python train.py --num_hidden_layers=8 --hidden_size=704 --num_attention_heads=11 --num_key_value_heads=11 --head_dim=64 --intermediate_size=2816 --vocab_size=16384 --hidden_act="tanh_gelu" --norm="layernorm" --norm_place="pre" --norm_eps=1e-05 --positions="learned" --qk_norm=true --attn_scale=0.145 --bias="all" --tie_word_embeddings=true --parallel_block=false --init="orth" --init_std_qkv=0.017 --init_std_o=0.0 --init_std_up=0.017 --init_std_down=0.0 --optimizer="muon_variant" --learning_rate=0.0196 --lr_mult_o=2.0 --lr_mult_down=1.5 --beta1=0.95 --lr_head=0.0052 --max_grad_norm=1.0 --warmup_steps=124 --schedule="wsd" --decay_fraction=0.92 --decay_shape="linear" --final_lr_fraction=0.0 --batch_tokens=262144 --max_seq_len=512 --doc_mask=false --train_tokens=1345000000 --max_steps=5131 --dataset="wikipedia_en"
Each number is 128 + 24 x the weight over its row's rms, rounded and kept within 0 to 255. Layers, rows and columns count from 0. The size above them is the row's rms in percent of the matrix's.

# layer 4 MLP down (transposed), 2816x704, rms 0.0563, rows 158-196, columns 440-527
size [ 93 105 102 108 107 105 104 110  96 105 104  78 112  78  90 103  97  88  96 104 100  95 113 103  88 104 107  86  89  92 110  94 103 112  93  91 115  91 105]
[[127 133 122  98 124 163 137 115 108 124 143 172  97 108 103 153 116 129 164 152 123 151 130 103 108 137 118 141 125 144 112  90 148 127 114 130 129 113 166 146 152 136 153 142 116 139 137 122 155 118  70 154 108  71 148 103 113 157 125 141 115  82 109 127 139 167 125  95 119 104 176 140 118 151 123 161 115 120 154 142 132 163 112 142 169 121 127 117]
 [103 134 141 184 143 156 167 144 133 108  80 113 114 144 122 141 132 146 136 129 120  92 106 131 106 131 116 128 142  95 114 118 114 132 134 130  81 128 109 195 125 112  98  87 103  98 131  72 151 132  95 119 119 172 132 147  91 145 112 138 148 127 135 115 140 157 147  97 191 122 149 191 160 111 130 127 126  63 135 129 180 117  99 154 171 138 121 134]
 [ 89 144 160 132  99  81 135 111 150 125 144 140 157 112 182 153 156 116 104 111 132 142 147 133  86 134 147 130 135  93 155 119 166 127  97 113 121 132 139 140 105 152 149 106 146 151 102  72 140 128 123 112 129 123 104 141 120 129 109  82  82 180 146 153 163  93 136  71 128 138 139 141 109 135 138 138 129 118 109 107 110 174 122 143 121  91 153 121]
 [171 143 150 139  99 126 113 101 187 148 115 114 112 153 144 165 100 158 117 136 167  90 119 118 133  95  87 139 126 174 124 137 105 101 162 104 137 158 132 138 145 182  98 124 134 145 134 120  99 172 153 102  67 149 107 116 125 110  98 156 105 158 142 129 123 112 109  97 148 146 177 102 101 155 129 112 175 134 142 135 132 103 131 146  62  95 120 161]
 [114 128 111 113  90 154 168 118 109 123 129 156 110 129 102 152 152 118 134 119 161 136  84 146  48  94 144 110 135 153 129 137 107 145 148 128 148 153 113 112 146  67 100 140 108  96 145  88 131 140 152 134 139  92 148 136  91 177 153  88 143 149 143 179 171 147 125 131 174 169 103 152 145 129 111 139 133 142 125 129 118 101 138 147 118 132 162 149]
 [123 122 125 120 137 107 137 108 106 106  99 116 128 138  98 121 120 130 150 130 134 173  90 119 127 143 115 127 132 118 104 134 143 152 128 178 181 113 141 116 124 134 131 163 171 114 120 143 122 139 113 139 137 104 108 112 133 139 116 120 122 136 132 147 128 128 148 127 115 142 132 154 141 130 125 174 151 118 141 146 116 126 137 108 120 143 167 121]
 [103 142 128 152 166  72 112 128 104 106 140 146 128 126 169 124  89 117 110  98 112 115  79 131 139  85 158 141 124 143 135 158 121 150 101 133 119  93 121 123 118 124 118 114  98 138 126 150 102 112 164 107 160 121 132 218 124 139 148 141 112 105 139 157 108 144  98 110  98 148 128 127  86 113 131 131 133 115 152 141 127  98 137 157 163 125 129 121]
 [ 79 147 159 143 168 137 117 162 118 148 190 154 127  98 105  99 127 140 132 128 109 151 140 146  91 118 126 149 147 120 128 121  87 137 164 130 119 146 149 108 126 106 109 107 114 160 138  97 105 118 119 172 135 150 132 145  96 149 174 112 136 134 134 164 147 102 148 190 136 122 138 140 158 151 114 129  77 134 135 109 121  98 122 161 162 101 130 134]
 [144  92 110  68 115 133 146 145  97 134 138 162 142 123 117 102 163 127  60 136 149 139 127  95 136 111 141 132 138 137 118 136  95 158  79  96 121 157 191 146 171 136 111 130 133 119 113 113 151 166 124 137 132 136 117 143 132 152 140 120 130 160 153 124 124 129 167 142 112 132 156 112 139 129 145 139 141 118 142 170 157 142 107 171 114 146 114 153]
 [146 171 132 121 135 118 148 145 142 141 124 125 105 143 152 132 186 149 134 126 135  85 115 123 142 153  90 110 114 125 120 116 136 106 109 164 117  92 102 117 181 121 132  61 140 129 183 136  93 127 158 150  79 120 128 135 166 127 101 137 192 137 100 186 148 100 126 128 123 125  92 148 144 127 119 144 124 161 111 134 205 131 108 124 120 107 120 157]
 [ 90 125 115  89 109 140 104 141 146 142 105 126 130  80 149 133 118 189 127 104 147  99  89 115 155 148 126 122 116 160 114 139 135 150 154 135 114 134 165 119 140 132  54 173 150  93 134 167  95 139  99 137 105 142 130 136 110 146 121 100 170 126 119 125 154 153 157 113 127 157 112 128 161 130 109 162 134 178 109 167 149 104  95 139 101 150 119  88]
 [103  84 133 134 106  97 131 150  92 135 136 162 139 136 156 100 100 106 114 174 122 122 130 170 158 145 149 135 111  95  78 131 107 142 136 178 150 143 170 118  92 139 115 145 120 128 132 147 177 107 121  84 132 131  90 139 105 108 109 150 107 113 160  87 150 126 112 108 153 156 138  96 144 136  94  91 112 137 155 131  86 166 114 143  94 107 163 108]
 [124 139  99 169 154 168  98  94 134  99 114 146 135 181 138  92 116 142 100 127 150 141 133 156 131  83 127 121 128 118 125  97 133 135 126  95 101 111  95 115 107 153 151 130 151 158 118  92 110 165 125 145 182 108 107  95 109 133 161 144 137 127 108 153 139 120 165 156 161  83 189 134 159 125  81 151 119  95 127 104 130  81 144 130 113 120 153 113]
 [111 112 124  93 157 101 154 158 147  89 162 128 129 136  98  87 164 121 124 150 163 125 140 133 157 141 152 145 135 124 141 139 150 123 141 138 148 140 149 120 149 159 151  96 131 139 150  88 174 121 144 128 123 147 159 134 152 133 162 120 101 109  98 140 144 126 122 127 137 108 119  81 148 145 132 117 131 124 109  94 133  99 115 142 144 149 120 135]
 [126 102  70 134  78 110 168  82  94 155 126  96 145 121 135 148 107 121 111 100 148 145 134 130 110 138 162 165 130 129 145 136  99 114 143 154 165 137 119 141 148 125 140 140 149  83 146 131 151 146 100 136 143 195 124 101 162  73  95 137 109 112 153 121 105 175 104 126 119 122 121 128 110 138 111 137 137 120 153 182  89 102 146 158 103  80 148 125]
 [136 190 149 100 128 153 145 109 143  88 149 103 176 152 153 120 133 100 163 139 129  82 147  54 124  89 120 158 170 100 138 112 126 160 114 123 123 141 124 124 166  97  81 178 111 160 117 126 130  72 146  92 114  95  96 101 122 127 143  79 122 107 132 127 125 123 148 133 112 146 151 108  90 152 119 165 123  98 155 132 115  94  79 139 135 108 145 148]
 [163  94 108 162 124 136 159 109  67 153 127 130  91 159 132 121 104  98  92 132 192 154 115  81 121 115  99 130 123  91 115 110 123  92 138 183 144 101 141 137 196 136 150 173 132 124 147 144 153 121 130  91 104 163  93  88 131  97 154 123 126 121 106 104 152  99 103 129 132 117 130 116 119 134  88 120 193 122 159 160  99 127 107 135  91 124 183 119]
 [125  72 167 131 148 132  62 119 116 124  96 119 125 136 104 135 129 103  94  83 162 161 159 124 123 117 133 111 128 116 140 110 160 103 134 106 106 152 135 137 140 120 125 130 130 108 120 131 155 161 140 124 142  94 124 141 177 162 167 138 110 113 135 130  94 102 126 127 141 123 136 122 152 131 139 152 132 152 116 127 149 143 147 128 144 119 126 100]
 [135 159 162  91  91  95 126 117 111 122 184 123 161 124 134  87  90 132 133 143 126 144 120 129 119 114 124 150 135  91  89 122 157 148 141 183 109 139 128 117 126 162 144 204 150 125 147 124 105 112 126 144 156 155 143 115 134 110 163 128 178 121 191 132 123 122 136  79 126  87  95 107 161 100 103 144  97 138 121 120 114 129 106 129 139 123 108 144]
 [117  98 155 129 135 144  90 128 121 135 135 103 133 154 133 135  75 120 110 110 121  94 163 129 107 149 146 124 138 124 114 125  96 103 108  73 116 147 120  74 120 139 135 178 153 101 139 145 158 130 108 128  97 170 163 141 136 128 108 142 134 114 134 127 147 144 129 114 119 120 101 118 107 113 112  92 121 129 119 123 124 122 134 145 134 152  89 160]
 [ 92 175  93 142 126 158 120 127 139 134  97 106 120 113 122  78 130 131 149 181  87 156 104 108 153 112 115 164 144 110 122 100 123 149 149 126 146 147 141 139 109  84 168 108 125  89 116 102 172  94 141 103 126  97 101 149 120 101 121 110 116 107 134 150 108 129 184 103 137 106  81 137 125 128 122 107 131 112 134 117  82 130 143 105 127 124 123 131]
 [123 122 155 114 151 101 155 104 111 125 144 114 128 116 148 134  98 140  86 119  86 139 147  91  92 148 108 114 131 167 109 124 134 132 127 108 100 134  97 159 174  86 144 146 168 148 126 118 128 146 148 120 159 118  98  92 122 165 131 131 128 150 121 130  99 131 139 129 140 140 153 122 155 174  98 148 131 142 167 137 127 129 146 134 124 137 124 150]
 [148 131 127 132 128 116  93 121 155  99 132 185 130 172 141  87 125 173 135 133 148 118 108 151 124 166  86 110 127 129 118 116 141 116  99 134 148  97 148 146 128 114 149 118 142 116 134 144 146 105 142 167 119 119 152 127 125 110 126 131  98 137 135 128 101 146 151 143 145 117 114 110 138 110 107 164 118 114 135 121 146  91 151 150 111 102 124 145]
 [134 193 145 158 155 142 192 161 123 134 146 179 129 106 113 122 163 134 141  75 126  90 131 142 106 159 144  82 146 138 117 156 113 117 121 104 123 137 106 148 133 112 115 133 143 133 134  58 151 143 192  99 128 134 109 130 100 134 125 139  87 133  99 115 117 120 149 118 110 154 113 103  99 139 150 105 131 158 133 130 125 108 122 127 127 121 141  80]
 [135 155 144 118 106 148 133 114 119 112 144 124  99 105 138 128 122 142 162  98 106 152 107 122 110 149 109 168 116 157 155 121 117 154 139 140 125 114 138 126 139 116 101 168 155 120 113 131 145 142 115 124 131 113 158 154  75 122  85 104 113 108 105  87  89 117  81 117  85 110  80 132 115 129 111 129  95 101 105 161 144 145 163 126 128 145  83 142]
 [ 70 112 130 163 126 165 137 142 134 119 144 110 103 138 146 153 125 109 157 106 137 117 160  80 122  84 118  99 102 152 130 131 145 123 118  89 105 135 139 142  81 109 142 101 106  83 122  86  91 114 143 152 157 111 122 151 128 154 125 146 143 129  52 142 155  98  89 151 151 147 129 110 147 126 128 123 116 117  91 164  98 108 132  85 111 153 103  96]
 [105  83 128  54 122 124 121 161  77 137  92 112 156 113 142 156 141  96 128 136 111 163  77  87 120 129 116 120 153 143 115 154 101 156 158  97 143 173 106 159 162 150 106  99 109 152 143 163 106  90 117 165 124 109 148 124 136 124 138 143 120 155  75 190 137  90 124 112 140 140 107  75 156 160 142 146 152  86 129 124 156 129 103 100 187 126 133 167]
 [ 80 148 126 156 192 122 172  92  77 114 133 165 127 147 129 134 119 128 139 142 155 136 142 149 116 142 143 106 137 108 110  98 146 126 108 134 161 145 157 188 114 171 176 102  64 106 106 157 164 127 121 139  87 116 156 128 162  84 134 159 135 133 180 158 154 129 126 143 101 157  82 150 149 173  92 134 146 152 110  89  94 122 140 117 115 129 107  95]
 [147 122 164 151 155 188 120 112 160 150 122 124 120 103 110 111 135 144 124 120  93 139 119 142 111 109 144 102 109 108 134 146  91 137 134  84  90 167 106  87 157 144 124 163 157 114  84 154 121 133 139 146  77 134 119 106 133 119 151 133 114 111 103 156 145 113 135 155  97 142 158 111 112 120 128 113 139 159 110 197 103 108 126 133  84  96  95 148]
 [131 124  85 126 170 168 124 115 174 145 124 156 178 108 130 100 140 141 138 141 129  84 137 176 113 144 157 109 113  96 146 135  96 103 141  97 148 124 143 133 143 126 151 151 111 102 123 184 138 112 119 162  86 128  99 133 141 168 133 187 105 153 132 147 162 158 145 140 145 147 139 117 109  88 133 109 117  99 127 123 155 128 127 129 146  87 128 142]
 [123 117 146 126 130 158 120 112 128 151 131 141 169 130 156  80 139 118 102  87 109 118  98 122 120 136 167 132 125  91 148 143 133 125 144 106 117 114 169 130 109 121 141  91 168  95 119 137 114  74 160 104 118 138  73 124 167 141 127  90  88 122 161 119 114 125  90 153  88 187 117 149 112 131 117 112 129 139 162 154 120 131 132 129  94 111 178 114]
 [ 84 106 107 115 158 130 104 110 110 120 110 131 108 124 108 104 132  76 109 176  94 110 148 126 142 131 151 159 176 173 123 156 128 124 135 144 123 156 118 155 133 107  95 126 155 123 111  82 138 129 111 139 141 132  96 150 111 165 115 132 172 101 140 100 113 130 146 150 147 143 181 130  76  98 126 106 153 143  97 153 152  96  88 137 142 129 103 123]
 [164 157 115  97 121 134 121 125 148 137 144 131  93 110 134 105 131 136 158  72 117 190 116 147 146 122 137 111 141 106 115 153 124 118 143 127 131 129 125  94 116 129 131 122 146 153 162 115  98 150 138 166 112 129 113 150 120 122 114 146 104 165 150 118 143 146 150 164 113 134 101 141 119  53 102 142 111 144 126 102 108 127 150 104 151 146 104 144]
 [120 129  81 116 134 164 130 136 174 114  98 112 152 103 149 142 170 116 143 174 119 144 131 116 125 153 140 117 137 133 149  79  97 137 123 126  85 120 144 148 138 142  99  91 118 110 101 137 135 123 137 148 131 157 102 121 151 133 120 121  93 108 119 109 113 113 135 122 130 136 113  98 120  82 106 124 167 105 143 120 117 126 146 136  97 183 128 143]
 [119 142  89 161  90 122 131  98 168 168 122 138 173 119 116 106 115  92  95 105 179 139 146 143 104 145 129 133 103 118 148  85 123 136 115 145 149 146 131  97 178 108  84 122 138 157  88  72 175 111 135 135 130 134 120 124 132 123 187 112 164 145  97 156 147  91 137 113 147 111 159 134 143 123 103 121  91 153 133 142 146 132 179 144 122 139 134  95]
 [191 119 132 119 152 113 135  92  90 168 139 122 163 144 101 131 107 146  94 135 112 144 117 115 108 109 140 145 103 123 117 129 106 168 186 140 164 142 110 154 119 100 115 131 139 113 150 143 116 101 140 104 120 117 140 153 158 107 123 116 117 140 117 109 142 112 121 171  91 141 124 173 123 124 135  99 119 158 115 129 161  99 169 142 115 142 115 138]
 [117 119 121 145 179 180 137 136 133 128 113 141 121 148 129 141 153 127 126 130 175 126 154 130 122 158 139 151  93 135  92 146 110 142 106 131  93 141 113  89 144 157 119 163 138 134 144 148 118 149 124  99  85 131 153 124 144 146 129 137 103  83 116 135 158 160 121 118 150 115 112 112 111  99 173 127 143 148 151 138 133 159 134 134 118 102 151 157]
 [157 153  98 107 167 121 130 135 132 130  96 126 111  98 172 110 159 127  99  93 124 148 135 172 163 128 142 113 145 167 107 123 107 127 141 120 147 129 144  89 154 161 131  98 116 158 149 116 123 115 142 140 131 132 151 143 105 127 101 121 139  87 119  85 134 116 127  82 123 127 166 155 135 114 155 117  96 103 136 107 115 122 137 103 108 133 132  86]
 [166 109 135 119 145 125 113 124  79 159 115 135  96 142 182 125 157 153 128 119  94  97 138 119 173 109  98 128 117 135 140 120 118 168 139 178 119 134 138 147  74 100 114 123 116 124 127 112 140 177  93 118 150 111 127 164  80 121 126 136 118 135 166 142 139 136  85 131 129 146 151 126  86 150 191  99 123 191 124  95 125 118 155 148 144 134 124 145]]
# layer 4 MLP up, 2816x704, rms 0.146, rows 159-197, columns 440-527
size [109 101 105 100 101 105 107 106 107  97  85 110  93  96  99  99  87  95 103  98  96 107  99  99  98  99  94  95  93 104  92 102 109 101  93 107  97 100 101]
[[ 88 167 114 163 152 121 174 118 119 176 112 168 112 150 124 142  92 153 133 111 114  94 145 130  95 144 122 139 106 160 122 108 127 126 158 130 132 189 146 112 150 129 116 138 127 128 154 165 151 135 126 103 155 114  95 135 137 111 104 119 139 141 131 138  92 125 112 100 140 119 113 140  92 109 111 142 137 125 166 121 107 127 110 132 124 165 109  96]
 [115 122 102 136 103 130 149 119  67 153 127 105 133 161 128  84 104 110  92  96  98 114 109 127 150 115 121 149 138 134 151 157 141 104 134 122 138 114 131 133 163 109 122 144 142 132 125 163 132 132 146 103 124  90  77 122 160 115 101 126 143 149 100 155 140  89  83 154 147 178 193 109 144 142 138 105 181 120  44 119 119 165 101 114 120 122  93 106]
 [ 82 138 128 106 100 113 159 130 109 141 132 148  90 185 134  96 148 150 137 130 122 116 139 106  85 139 108 113 192 131 169 138 135 111 103 154  78 131  86  91 165 117 137 105 130 167 139 121 107 128 148 120 123  84 132 138 119 148  95 153  85 103 147 116 117 131 126 181 123 180 129 112 107 131 112 108 120 146 124 118 140 140 142 154 138 162 162 121]
 [142 131 145 133  84 139 121 146 121 151 165 151  71 158 164  97 136 100 116  98 158 109 149 126 132 167 110 114  80 130 122 127 131 112 127 118 143 129 109 154 114  97 149 112  85 135 113  94 102 125 122 117 155 137 134 143 142 109 139 128 136  93 134  81 139 180 114 127 137 121 158 132 130 113 176  78 106 127 130 130 174 136 141 129  84 177 181  95]
 [116 150  81 112 171  91 185 130 126 130 150  97 170 104 180  89 145 144 142 107 146 123 145 110 161 128 105  96 117 110 168  93 125 119  92 107 138 164 111 131 140 127 127 101 116 119  91 142 125 144 122 149 122 155 177 102  94 126 152 139  86 178 113 109 139 162 128 151 117 161 153 124 113 146 142 130 101 116 163 144 109 128 147  91 116  88 136 125]
 [105 156 146 140 133 152 113 111 141 128 110 118 150 121 126 146 107 191 109 139 176 111 142 129 122  98 159 101  99 135 121 118  75 125 132  79 133 195 119 159 131  93 119 109 172 135 128  97 100 127 102 125 127  91 136  94 130 110 125 120 125 129 117 109 146 129 135 149 119 127  92 109  98 112 119 125 155 167 156 153 140 108 129  98 188 102 137 116]
 [109 111 107 117 179  81 161 144 149 115  99 142 115 129 134  75 105 105 146 171 152 126 142 120 145 141 144 138 158 156 100 100 128 146 124 124 104 113 131 128 110 117 104 131 136 123  79  80 122 119 133 113 134 143 125 171 127 142 168 122 115 160 116 167 128  81 106 124 122 135 141 120 157 130  90 149  92  94 125 111 138 127 142  70 142  64 105 171]
 [124 141 124 108  94 111 120 122 123 130  96  98 119  97 108 116 150 102 130 106 131  92 116 142 153 130 114 141 125 158 131 125 144 134 168  92  93 117 119 113 116 117 117 144 113  89  95 129 130 146 113 138 131 137 132 131 127 164 104 116  70 130 122 187  73 122 115  72 146 167 128 138 146 108 133 165 107 124 130 121 104 117 130 141 170 133 134  90]
 [ 86 149 104 109 121 127 104 130  97 147 160 120 143 127 113 136 160 154 103 115 106 149 143 127 110 139 139 104 152  99 154 144 100 133 112 191 122 165 193 154 158  96 121 154 124 147 140 134 124  93 114 138 115  99 128 150 160 120 179 132 164 135  93 138 106 127 113  65 118  92 129 191 142 128 154 135 144 157 113 165 123  62 108  68 120 120  82 116]
 [109 154 137 115 133 175 125 135 136 176 108  93 101 135 113 102 135 140 116 148 164 113 130 148 128 146 105 141 114 130 162 162  85 126 115 135 126 148  78 173 119 137 107 108 149 121 102 152 133 158  76 122 134 152 134  98 175 133  97 165  88 129 149 119  91 148 131 122 118 107 122 139  84 117 142 124 121  87 149 126 132 161 166 154 124 140 132 163]
 [109 133 109 155  91 100 121 131 135 116 153  98  82 150 109 159 113 126 134 135 119 119 155 113  87 165  98 152 190 102 126 106 111 120 147 157 132 140 132 116 159 118 149 164 152 157 119  91 131 115  82 154 136 143 112 125 140 157 156  85 150 172  67 144 125 151 109 161 140 117 100 115 114 145 149 143 156 134 122 127  99 148 162 140 118 130 116 124]
 [ 66 157  52 162 147 144 142 104 132  81 159 131 152 138 131 119  93 100 108 172 122  91 153  89 135  85 146 141 117 121  98 144 123 124  95 117 176  96 139 129 134 105 149 134 159 119  94 116 133 152 123  95 107 101 158 132 116 107 119 107 127 121 118 165  95 128  82 117 150 133 118 142 119 117  93 116 143 104 125 123 133 147  93 152 121 109 162 136]
 [120 172 156 143 167 103 130 136 104  95 127 120 128 138 150 146 118 136 130 106 143 126 130 127 152 156 110 132 125 139 105 110 121 148 144 126 108 143 120 161 134  94 123 129 104 135 146 101 127 158 144 109 162 141 145 111  79 127 153 142 122  81 114 123 152 152  97 137 107 138 115 135  94 116 173 105  93 120 125 135 120 142 135 122 137 142 107 103]
 [ 97 137 138  95 130 129 108 150 149 130 106  94 115 128 138 161 144 133 128 136 116 166 114 136 130 129 129 123 113 143 151 141 140 154 141 113  71 107  93 132 165 138 115  99  89 145 111 174  86 133 137  77 135 123 148 167 123 116 135 134 155 133 132 173 121 132 161 137 134 129 131 130 161 117 139 138 145 121 112 117 153 130 135 145 144 141 120 132]
 [155 120 138 106  97 101 148 144 115 128  96 137 132 111 111 141 124 113 136 123 123 124 125 126 175 142 159 126 138 126 134 214 153 111 128 174 156 153  97 150 102 133 176 108  73 104 125 120 133  98 140 158  77 126  61 145  84 138 132 134 120 148 161 149 138 155 111 117 161  94 108  97 101 112 126 138 110 138 149 112 162 134 131 138 117 128 114 115]
 [109 119 123  76 121 123 120  87 187 132 113 140 133 115 156 106  93 112 113 108 116 115 154 171 138 143 190 117 116 115 145 154 148  98 114 119 133 127 147 124  90 115 104 116 142  99 134 156 100 103  75 127 126  88 151 153 142 140 170 119 112 116 157  99 111 101 131 117 116 181 120  98 118 132 133 135 114 124  98 121 138 153 109 124 133 119 149 143]
 [135 120  97 125 111 124 154 129 117 110 148 107 125 151 112 128 101 130 149  98 134 158  89 132 138 140 132 161 152  91 113 107 137 125 127 125 142 146 129 132 152 119 165 171 155 139 134 116 116 139 107  63 120 141 140 109 138 157 166  95 115 161 138  88 139 170 120 127 120 122 117 124 131 131 131 115 125 124 167 159  83 118  97  92 145  66 155 115]
 [148 104 120 112 157 161 113 145 107  93 139 120 114 104 147  96 188  98 130  78 148 149  96 142 147 128 153 125 114 123 118 136  94 141 119 135 126 118 172 181 160  83 140 161 115 159 121 111 176 123 146 155 121 161 111 109 179 103 100  92 154 172 129 130 103  99 148 100  98 150 151 136  89 126 128 143 156 122 109 116 128 117  98 125 142  99 103 174]
 [154 119 116 171  89 149 140  98 120 117 104 138 130 104 146  81 157 109 123 122 150 129 116  98 157 149 139 111 137 128 157  92 105  91 156 135 121 177 145 158 103 100 136  94 131  79 138 104 106 124  98 157 125 113 112 108 152 139 126 133 129  98  80  97 151 105 154 146 160 133  87  97 144 122 133 154 122 103 110 119 141  93 156 118 132 173 119 147]
 [119 114 131 157 107  57 144 125 100 148 117  82 112 107 133 111 127 131 152 105 129 121 144  93 124  99 128 141 136 120 119 154 109 148 172 108 102  83 151 168  94 108  94 111 171 103 126 115 142 117  86 176 129 186 163 131 144 114  97 124 139 132 147  86 118 124 107 149 166  91 115 159 176 128 124 139 128 129 180 101  78 116 115 123  61 115 119 112]
 [117 101 145 119 122  68 111 140 136  80 185 176 139 146 120 120 106 113 133  75 141 126 124 100 117 106 130 137 131 111  99 166 150 132 137 137 178 108 114 148 117 126 173 113 158 112 128 118 106 127 142 159 160 163 197 100 141  80 105 139 131 113 182 135 119 112 147 139 149 138 107  88 135 135 114 144 126 149 105 108 117 155 123 123  99 149  69 118]
 [132 119 144 176  94  81 128 128  98 142 158 171 111 144 131 131 131 144  97 143 155 122 141  93 160 162 133 143 115  98 183 132 132 127 141 165 162  89 150 112 140 137 167 107 148 104 158 162 125  81 133 141 138  77 101  98  83 110 136 142  93 123 122 125 162 168 134 116 144 154 142 110 133 148 149 129 160  97 142 132 152 124 124 155 126 126 111 105]
 [128 141 100 149 125 118 129 118 127 123 119 121 120  96 136 172 123 157 120 101 123 150 146 133  94 135 104 116  99 159 106 109  98 132 183 148 141 140 151  82  84 159 175 112 114 126 114  91 167 122 170 135 157 149 131 121 152  87 146 149 127 129 142 150 154 110 147 118 186 107 121 109 119  90 152 138 125  87 105 114 149 155 140  85 103 131 134 113]
 [143 114 119  97 167 131 127 115 115 128 139 111 127 154 131 164 161 134 112 106  96 140 130 128 103 139 144 119 124 109 163  48 112 168 125 123  92 139 107 140 107  96 133 112  84 184 139  90 158  69  86 122  95 131 125 110 138 133 120 128 142  93 149 136 111 147 143 141  96  78 152 166 113  81 163 162 126 133 159 124 120 111  97 163 140 119 149  67]
 [170 121 152 160 126 158 174  94 199  79 123 126 143 151 147 127 113 109 107 178 125 134 199 149 144 138  86 153 148 168 148 117 138 144 144 175 138 134 129 104 179 137 137  90 102 175 152 132 159 139  97 111 104 140  87 133 116 138 129 135 148 128 130 156 136 152 126 126 185 154 134 123 160 133 119  99 130 137 160 156  93 150  86 121 125 170 117 127]
 [ 76 106 126 136 120 130 147 133 116 151 116 137 144  72 137 108 148 122 165 148 142 100 129 132 111 159 117 116 155  79  84 122 197 149 155 135  74 130 132 149 141  76 137 148 107 131 115 148 127 138  92 107 120 106 116 137 139 162 136 149 132 123 144 161 123 160 101 151 120 107 138 151 138 148 133 111 120 117 125 155 146 178 131 117 129  82 128 130]
 [145  77 133 148 163 125 111  97 168 109 146 166  84 112 148 109  90 114 142  47  72 142 138 113 147 158 135 113 114 153 149 163 157 141 138  85 138 144 115 111 153 157 125 154 126 112 121 130 135 141 138 115 127 136 124 137 116 134 114 108 169 121 137 114  91 143 166 117 115 102 157  95 112 127 148 147 171  84 161 178 133 103 139 136  82  89 118 110]
 [118 119 100  99 121 137 136 103 149 111 189 143 112 142 148 128 181 109 147 113 111 126 139 151 162 101 135 115 138 109 102 106 148 117 109 157 154 120 101 144 116 103 136 115 144 115 123 126 105 121  96 117 108 134 176 131 101 148 130 140 130 168 121 141  93 105 169 167 119 138  98 130 129 137 142 133  81 142 148 127 126 134 158 125 123 134 136 111]
 [124 135 111 108 143 101 111 109 108 149 143 146 105 108 109 113 113 152 138 101 111 122 111 129 168 158  71 173 123 129 101 130 137 160 183 138 132  93 133 169 151 155 115 144 158 128 103 102 131 108 104 133 146 189 115 113 116 125 140 122 124 121 118 139  68 106 102 126 118 102 106 148 133 143 125 132 167 148 126 138 158 104 158 144 122 180  95 132]
 [144 136  48 117 101  60 116 146 114  83 164 155 144 100 134 114 159 156 143 123 169 146 147  86 123 158 106 153 118 122 104 151 158 139 146 131 100  98 116 129 147 119 125 137 137 110 123 156 108 128 105 145  90 118 123 117  75 116 137 142  90 133  68  99 114 114 156 149  65 122 137 143 114 128 125 145 140 135  97 114 148 118 112 131 130 180 102 123]
 [128 131 104  76 175  78 151 127 150 156 145 133 144 131 149  84 103 157 141  75 166 131 112 154 117 174 153 157 123  82 111 116 155 129 103 111 154  99 168 145 133 111 179 119 101  91 123  94 124 129 127 112 123 137 118 117 151 162 133 103 125 118 139 113 127 156 127 107  83 142 111  76 110  74  84 154 140 119 145 142 156 117 111 139 136 102 127 117]
 [171 147 139 134 118 115 155 109 108 100 123 156 125 106 180 137  96 122 132 120 171 131 158 103 123 142 113 109 189 129  96 159 114 132 121  86 135 118 115 165 109 106 188 105  83 133 141  93 202 143 140  88 129 106 142 150 116 105 152 147 129 129 195 157 153 118 100 152 155  95 120 113 128 147 108  89 111 140 166 129 148 118 163 116 107 112 144 132]
 [113 144 100 156 144  98 169  95 124  87 121 108 116  57 133  58 120 118 131 141 126 138 123 147 137 150  88 147 130 101 138  85 175 111 111 147 136 146 109 137 144 164 120 129 113 151 167 129  93  97 145  79 170 133 111 136 132 100 174 149 118 127 126 156 140 141 150  97 122 148 109 102 164 121 151 101 158  99 141 125 145 139 105 121 125 127 129 111]
 [126  69 108 150 129 105 160  80 105 155 131 122 121  64  80 164  96 149 149 152 154 145  76 127 139  98 146 126 177 144 139 134 118 107 145  91 124 208 149 125 124 142  99 123 128 112 166 139 116 117  95 155 112 128  98 107  92 129 147 175  77  69 154 127 139 158  96 142 167  89 132 171 135 112 126 125 126 112 168 110 106 123  79 127 151 150 132 116]
 [141 154 150 127 156 113 153 113 129 115 136 179 115 157 125 105 146 106 153 106  72  92 183 148  88 176 186 117 113 122 134 168 147 126  84 104 131 108  96 138 109 108 105 121 137 154 151 134 109  97 140 116 122 118 128 148 149 147 124 143 118 107 144 108 163  91 136  99 108  91 141  48 142 125 138 134 175  87 126 126 160  82 141  96 121 116 158 176]
 [131 121 136  60 165 179 146 120 143 141 133 138 156  90 118 108  94 181  94 127 126 157 153 113 156 126 120 119 119 147  98 126 193 135 122 137 108 126 142  79 112  95 132 123 111 122 113 117 136  91 151 160 122 109 116 117 142 135 151 141 154 104 110  99  70 105 104  72  97  91 140 123 140 153  77 150 126 180 164 124 121 118 180 169 114  82 118 122]
 [ 83 171 134 115  99 124 116 148 110 163 124 149 164 163 119 106 130 129 105 134 110  70 109 117 142 113 154 142 115 132 211 105 107  94  71 125 143  95 101 145 114 107 142 144 145  96 145 145 163 114 118 116 141  93 146 164 134 166 150 148 130 136 110 112 156 118 128 134 141 152 141 128 121 171 106 105 136 134  88 133 118 152 113 132 140 108 125 124]
 [167 148 118 138 120 137 101  98  95 126 129 142 132 106 149 127 125  77 142 129 113  93 156 149 126 132 125 114 131 136 116 132 153 107 126 116 121 125 155 126 104 104 146 160 113 136 116 134 127 144  65 110 107  97 100 183  96 111 147 124 132 147 165 110 102 126 134  75 106 106 112  74 155 142 162 129 126 114 100 116 124 123  92 134  65 115 128 129]
 [149 128 111 129 124  92 150  91 110 110 126 105 113  77 138  80  61 133 159 166 121 147  97 184 148 153 131 144 148 117 131 129 111 151 138 181 122  81 162 142 126 156 128 129 117 123 134 156 138 119 133 118 141 159 104 129 150  95 162 127 113 117 177  87 142 131 156  74 156 181 134 146 131 135  83 125 130 144 150 116  97 155 127 128  84 110 130 140]]